{
  "num_hidden_layers": 16,
  "hidden_size": 256,
  "hidden_act": "swiglu",
  "norm_place": "pre",
  "positions": "rope",
  "rope_theta": 593000.0,
  "attn_scale": 0.188,
  "parallel_block": false,
  "init_std_up": 0.0404,
  "learning_rate": 0.00189,
  "lr_mult_o": 0.824,
  "lr_mult_up": 0.636,
  "beta1": 0.9,
  "decay_fraction": 0.473,
  "final_lr_fraction": 0.0
}
Each number is 128 + 24 x the weight over its row's rms, rounded and kept within 0 to 255. Layers, rows and columns count from 0. Numbers have three digits each. The size before them is the row's rms in percent of the matrix's.

# gate: layer 9 MLP gate, 704x256, rms 0.0939, rows 61-77, columns 0-127
# up: layer 9 MLP up, 704x256, rms 0.0945, rows 61-76, columns 0-127
# down: layer 9 MLP down (transposed), 704x256, rms 0.137, rows 61-76, columns 0-127
gate61 098:140107110153145162147110127176107118121129110090166124128120134147092148152127080085109116177163095095123139125188092148126120167145163115112156121117141134133151150149125178123137109131135137122132147156130165118078063143084112134132140099107126114137109113101132131165145129124065117132113141144114146116188100183171153148123146076163098107144140127133151133114126130132098154104179
up61 101:147113105130148096162129099097135130153113066150109108117113156129124157125127122156115133139131145121157112111160121088079177146113119151144108133139133161149151123175141092159102089113135114149118108156045141143164117107162130142114050154124147139122103113071151112104134126176160157103109094105122133098133122118136156139119097092085148117128121120126105142110141174147113198149113
down61 101:129138127113133101164139161141124105122149153123151121121147142187130132106126071141109125127099116103140119119078138137081096157140134123112153110127125120133128131115128110129105117122084113101120167193127110127161140130106097128117132166136103166145127083117131104119157134152163097101130143150118126130110121127139127150148096159071160156141157114125137152133139133136174102140169
gate62 097:115146153081165128125115093145125130126148123140151133145108147125112147184155137112127116129144120077097115131103170101182136144114157125131173094123103141132124142158126139153099116076096145162146131101119139133080140141152127147162098116127120140134124126143130143114124090094104133109100105163097104139117130113160182100131103142157155146106129142103108161144105068158118145161144
up62 097:128144120168080176174111103123124156129186097135161111133133173106098132162095128124146120134125135151153083112145125166096107145138138123156104125185103100133140135098096114174106137101154112137182158164117192129150105106150128105143105102109116135054146142090104167160104117128125125144150113172127127103144138113116142116099148121138112119090130117146117122085115133146089134109157
down62 097:118133074154161119110135135137081138107127120163126148126154160175159140139146121126102113129147120140179114148127135111115107143140188119105197113147146126149129164145120142114135078144110115133167125161125087166179103124157144113180138124113126131116083112098170131123191108147122114184188122160135121122115120143169110106099116124148171118116101109112154122095142132131107140108128
gate63 102:112131168146133128097140130148113111138139130105145125117133111132156106096092153151136152132159138120140110135096125165110097091121145088127153129163144157076152157080116173149157116086159152100108129133099104118136157127137129128140122158133131132094136106151131155105107142139162147156118124112133103099132069116082148120073144093149117181135134135139121110154101127140122098166144
up63 101:076066127123149122124146116108103109138129126122142144116188116108146145109143144112118162128128094089152165141152127154109111178103138163118122164085116160127152122136086145156148131127122147137152113148101075121094155151137137115115149099085096122085134119085129121125107137088120130133147122132120204092104143130113086120146130115108153153131144086098141117107129152172098095159118
down63 103:161146110113115135111132137128131150168155152120125177144140115112100115169117106148131147129130147083103115123127083100181101125137145113149156125134144149125128153160122124139125092131088123098127099149129134082140058105148107142163111112110127104140133167118125137169143122113155127188136080102118123163125130126141177077144163170137164122161129099141131108145117089128109132146132
gate64 098:116105131143123148138093119069159142148097143141100113111129138092134151101085178115154128099165134115145122164104115134145118124135133106138106131093127169142131104112116129110158091138126159093128134114124095136123144080058126124124095126126131117120154115155132125162083125196144112157089122114115088145141179136158130126130147154112124155121125141129145097171142101156124161146107
up64 100:091103139107095141149139138107166133156144120106187147166153097163137139118139158149126104140140125143131120120120079160123105159119157170186119155164139094121164148147121115082167137094143150105098116070130152145143141118121103112135138128176132140146127136141135157128114123179128107083102131109148138136140096116136135139121136112177142124190112127143149137083133183136187142149139
down64 099:122091143111113116138123135149146131146115142155100109112115161156124145134144129138130136131117089148116116170143184125155166107120172130153146138146080121157112178130157151145131113108125137142158236177132127162110122137127157094101154134112130142131122132148164106140168129100139120152138146140114124146132141144149154148127169123102119149120153149147153146087140116136127193113097
gate65 095:134103102119134176109130136141140128116133113079132132130109091130151123119076175091099128142118096140155122118088137103121158190112175106145141144123102154101135119110146086183133169111190092092161156118101147135087117144123089144119129146126164167110091101132129127138117115152144147113127128154140089085140136089124094099115114124106107108091162134154173122114122133146131128159146
up65 099:114135114133150119152140117128149139126151092140132087114121142122130072098091173137181137122153177114143128162162138175095112129098127161097109159125140142124130135129140072098069120141140103132134086115160122120188156121104134132176162113159099132104163130087125101116103182134106134151145153164117141132099167141109124122114138132099166134143116140123115125164125158096157142149133
down65 099:119094154121106127186147108152151125167109129123175181147116154119135077127117130090142128151116136156131123119154153099168155090091117145106120139143122111119149107125132088121138163086130177146139161106124101119138142114141139147136115132138109161138106138138149128133121109125148108154185119139175153133151147109140148093135157140131131166118122147116152157117117120171109134114113
gate66 100:151138140167115139111150128087090100159150141112134166112136082116105142133101114112113128135143153169159079095087127136070121119131082163113094138128104127155149133132091118091138101116094156096122152135147106146091163115102132123105133142121152160150123110121142144161125119136184133158108104177165171158165101162133130135170128125146121095129143162125158144169114140105097097163153
up66 103:131131153099160092123154124149110129106145142138112121145153116132118136124090115147131138116162151119083122155070138104076151107120157111083151114124146136090128105122132118096103127150095161145089116136142082133137147166139116098145143115140138125112108155136200130136173122144140091134123113146072141166125137143180109099133092153107124137119145102110163090128115121112156101115142
down66 102:148114131122182106161120111115128151092119159115142107139149147078124124128161077145120142058138094157111140112121131118148115126191139131115115119155144129122126156130178098157096147162113154119122092120122120120133140144094142131091094113104099139092139116148114105167153118123136158154115101126116115069116108119138095135110129130120144110156132141065110115097139149135116135106155
gate67 102:135142166131088149099137162109110110110113122150147094145121131109110102116119142112159132119133104135135125189142107149145120112103118106158170135184128168090148167138091102162163114144112097143085130123097128118124099144148136110152151131143107158172102119153176115157072149148157163145146113155109117101120113135133128094115122153116157134129124150118135108144124118147148126150138
up67 102:136141121134120152173120097136171104113111161120109129125089091153134171100118120141079111154110115169128079080090143121150115139122148126078139144127112129144147159102106117125120135084118134154168142134104146174134143143141090150125140075109118051144118127105103146168120145167113105150126146162114091145154151145128086141140169139158139127132083151129141136098132113150145163112140
down67 103:148157128117145129121129088130145167142190106092148123139135130112103128091131121137123109148116090162111099117152133147114122061099124137121112086141142081104177143139133145120155124118132161092106161133167187127130098081123102106103121129127164120141099161082141106172124145123156127143111122132144143114144132120134158113151110096121084116142149159147110141122122134121138124105119
gate68 097:127088155164137102138115116148111116063133148158154128100133115169123149102096116136131137125142096176105126185083096131102110127104131139140197142132146129120163158133099116125141144111143123142114135124127091127088117161107117093084118087167135134167129150166128105091125157105082171132143096158110107125170127151148103103094089159123127133100106158140147128141154142091113123149141
up68 100:148133112125138144140171100133079098127134150130129098114162121170127106090093148158120176119166136100163103092129148132110134129156122092087149137154146168113102128093065111146125147137097089117118079106124133134139094162105167127183118122126074114181151106107145107081147120122136090106152115145098132100178174130083120129138130120111146122144085141119100140141126130112153184156115
down68 101:136114123142172097146116119139096133112176132129114144104159120097129102122121178150132124114138167137130120140145150137119167117130196100152149130127155143104174073102142138088150139138117092135134098134138114139099093119089155108128131147086148143124116180135164137108111132179130109108096120133142157116148113123160124171129141088115115169141140107152148112092154120149126103085143
gate69 097:109130130126117098104160149104121114127125169156160164084088109154120098132126123171133138129133099119169127165132129124122097163131069118143147148103118128105086155142180087109177144097130065098128148111118148117121147123121125143132133114141133125138139128131164123123152151103071164137132139142150126140119092119154151140106126128164156167084138123143103162124141112144130133139145
up69 095:128156121113130115149140117126115144074110102112098150122100152153154101119162115151129134120137131090118116135159126110102123110116091148085143166175119118113110150141157154113100097094148120183121098145120150103135128126138138128160086169093153096156152070097180122115162101154089150152152120111145120104113132081151130146127147150122097122167106116121149143181136146112132131133150
down69 097:143136111115114112116123125158153155101132097151137135157140143146128123136129102120153082083125174144153168141096162146111118118115142119129120141148142140123153123135113129107126123147128166131115173121148103112151128124126104111124140119149114171142132128129075145121119108125129129075150123093181127092100115114152132132098201132110106126146141118106132153129129107150129111180153
gate70 108:139084128178123152128112150141112139134159099137093137095113099093124159103088192106114093105140120192125127137165120128122174102151111113161133137099148151108102147108082158134123075093150143099081140090143146154148108133123156134085153114137165115143110143093147147104136112114144111132101145155106145123118141142136171131131165096140140092110124144105121167127123137106120113139091
up70 102:152138122126168081145122151102083109122172154138146101145131141137136097165134113110194103142133145098133132136088083111118141093150143134149130167134177121168109130129171082181134104109128159138147174156060152178112164109135131097116140125112106157111093097105094117135142134131149105133124121132110138105163105164170141138117089123134073121143123101118141104092118145126123115116115
down70 102:135117137129097134176101150128088126143158086134155108130129140119132089095116118124072134165151146110107090151118175154158128130155112120110126121130165152136155129102145146121191107161158125145130121133142145136142189145104130137102096092073141134142122096161118115139095136146168174108155199123173128108132139082131118100113142104134139144119114170141146109157115101129174101119145
gate71 101:081120090169174121118145133143171129098134117104160125145157097124176119140122151093098115121125100085112185147149138129122128161084165114190123138081085151104147196140117136150125144086121126138122127151112131099126121142111141117133094137150129121112096142125126144152122123124134115087089144153089152130119137147121131136114146075145166112120117112106123134129109131117101121116127
up71 101:123086112121080135148140148139116139099152107087145163125119114147106132112143139108134102116135129133153133143095094108144157101102100149105118139136099172118116088141135127086165111152144135124105120072173184133135120181122113127120130141128099156091130138162105152121092123094117166150127136118161167070163155139156101155117122154126092131087110151089140154140113141128122161111070
down71 100:127170116099124211141106094103118154141103106127096137100129100101131086114118134162118149085147158170119116101145115113114174156136094107120164144134150092079089113121106160148116114111220091112135103134142064133144106124136118136108107147125157143121135182141129143119107122136120109138118136133151142097112142112165121141150139165158116074153102145107133136130063128138111135129077
gate72 101:133176115148162086111132150146138133132138079128163106159125139092139141149115107129148147105110091104154089123153136151137112117097163108128162102124146113125126100120091147106132095113150131144142126099094173138094132148139126105125087125157151107136117109146129118164126098133141130067180138109123114146122125140113108147122097129152164156144117150164111171156176100140133109052159
up72 098:125143135156133134145136170130118109135112099147107130100094129095086144117105167115101137083128150137097142132104131117134147155100102093110159132106073155081145111124087133076108120138117122108109120142124110172132122119143140112141121127093109107134155165075085124117142113101163111135104132132145142115152140099145125111164103121160088109129150160097108171116152130094138131117084
down72 098:099140107139131134139142150131134115129133109087156151160159122162153117135152135110110132152104116132122135126132123113142112156125117135142118109146142138136104085143129103159126144138126123127163104137127142128118132140133084144123130120166104172122103199146106120161113111115111073133134110134156148107162124099149147129107102130143172073161149118134108097130137184140105122122170
gate73 098:130092170135128143136147171134095101129118136148132123144149098115132176138185114160148159126139111171131124112149107157128123102119142150164158146132132127131146193163107107131128102121118158139115111129145107143099133087161082105113137157148118128158112129127138147146131113126156120114150098136125154135103137099116102089147096124117125123108143103145146141124144116112093101129122
up73 099:143146132103094103111104145112145105131127129152141097140115111145146127103156091146127128134114142070147147138079099129108118129116113087139126084114126141109114136127102146120104123144143113151097145072095131179135132066126125122143126124156152121124077113143132122101148165148098130115105143096102164140136082092130099123134101105146132109145135110127121082130127125137141134094117
down73 099:161132130114136116134126125149158153093155117141124135149115146134097088133121144127111134116140102201101164122114170105165122128145147146150111101114140124170139125107093112146117114124137129096111104114076132192094131097129171150120126081112137141128152154135181117124135130120149131149129128156113138117106125099158184143168102134109153142157159155161143168165115127097131140123126
gate74 101:128098108170111133072148113147180114161094104139137156132117120115107125118106132121135141142168134097138073110119106078131096155110107153141136100136140114149130128084135143147149146124094106150139088135130150094111100156158110117130154130122119132113093105090110125119128154120132137142142150096156146118113123155183098117098049156109123122143116114133089126114157098153144143121141
up74 099:158154121119094087119108094154091124164078118137101115157136099166109117118146184190174136174172146118161133151119163104124143154130127139104117095165182109133142129142159147140118107120130139113086144093159136104116147133123111121124162097121119139141130152156123102156156105115148138132154129137130119140098108160108150118150175139132104108132160112140095094110092104123131128124159
down74 098:134142113109115136127128159107153132113138171106117130098152092125126089106116095122160110118097103092128179120106131161127181119143080130117152125142101133118148131112084101165120145128071126119184115117116137155104136145126135120094152113147140118100132102133164137143115137130105152130137066151132145131129100149171126126166111164088137119129148163125130104121131096141109143087109
gate75 099:117131154115170105061175102115138123170131122157134111117106125143126133118153133154098177191156159123118109188120096135128094168151103120100139102128104167127135145097156138132085123132120119100120150117106120151094152112150142124105117126165113157137098127122113096129154179132162153109119148152134131082088148162127157134120093111135149149141115146141095104167126095174115141175158
up75 102:142126135131178176086072113138128156140158110131207091104164134118171115086146163145122118139118109108159107122145118106138110155156154127153113107133106154128116134144113138124128173138152128116103123158101149120109111130142094152076156086120109129133092100134143163114130155181120150091142127139155117096076105128180116155117111146099140114106111102119108169166138132133150155122137
down75 102:133159120144133104126157181155114117126126050126192176115129134166155163104119167155114138111143123152133122108134137093140107139158137122120119130124147121120091119118171110151102114154123161132140137096095130125093141125118093161156107120088127128152155111138083146130127127110114122145116120128156087106099158166157139138141122127134183125112108100162142146189133153091166131100106
gate76 099:102120111179118137153157096130139077108138106128112128082188106098112150090099170074083075099144124134133087160122105110065099110122158128133131133123143166122130141069152106117139161102140111133152084126149144091084157130161185114131097138155102121094169163103131097110144140143109152107159137116118118119126162140146150112125145154124126166118112108098146124173149132154130128107130
up76 098:134160152133119103191155108111130135130127093138135133131079097137154101101123127115107084113126115091127118156117138131084123113114096115112111081144151168160141139113130112163087131150099130137129114116127087108131133131156163115118147148194125123142142113099076114127129145114107134150140176121180100120063147096112154147126124117140127132131113141153115136152091114111141131138126
down76 100:174145107150145135098106132113122134106121148156175112130091113120129102150134117133099128124179121113128148144134066123126136083182133101133117099131130126125150142116116124124135147130157129184110117131096131090139112126120172144158098167139074128082131109131105103125153142116144159131107118135131124143146103104140096140163134128130137146111132127140088168122161086104115132122118
gate77 100:116120141127078150146131121148104136175109142156166092097082116129138137141169115169159171164137159167141070142129125146125103115184121078127140122145142138108139139148175095135134104163115111151121114146112146129114113093184156120144125124163130141142072105140150145120127089125116130096156139123120153139138135149102139131085142124156101111102172107138101113130157133122082132111114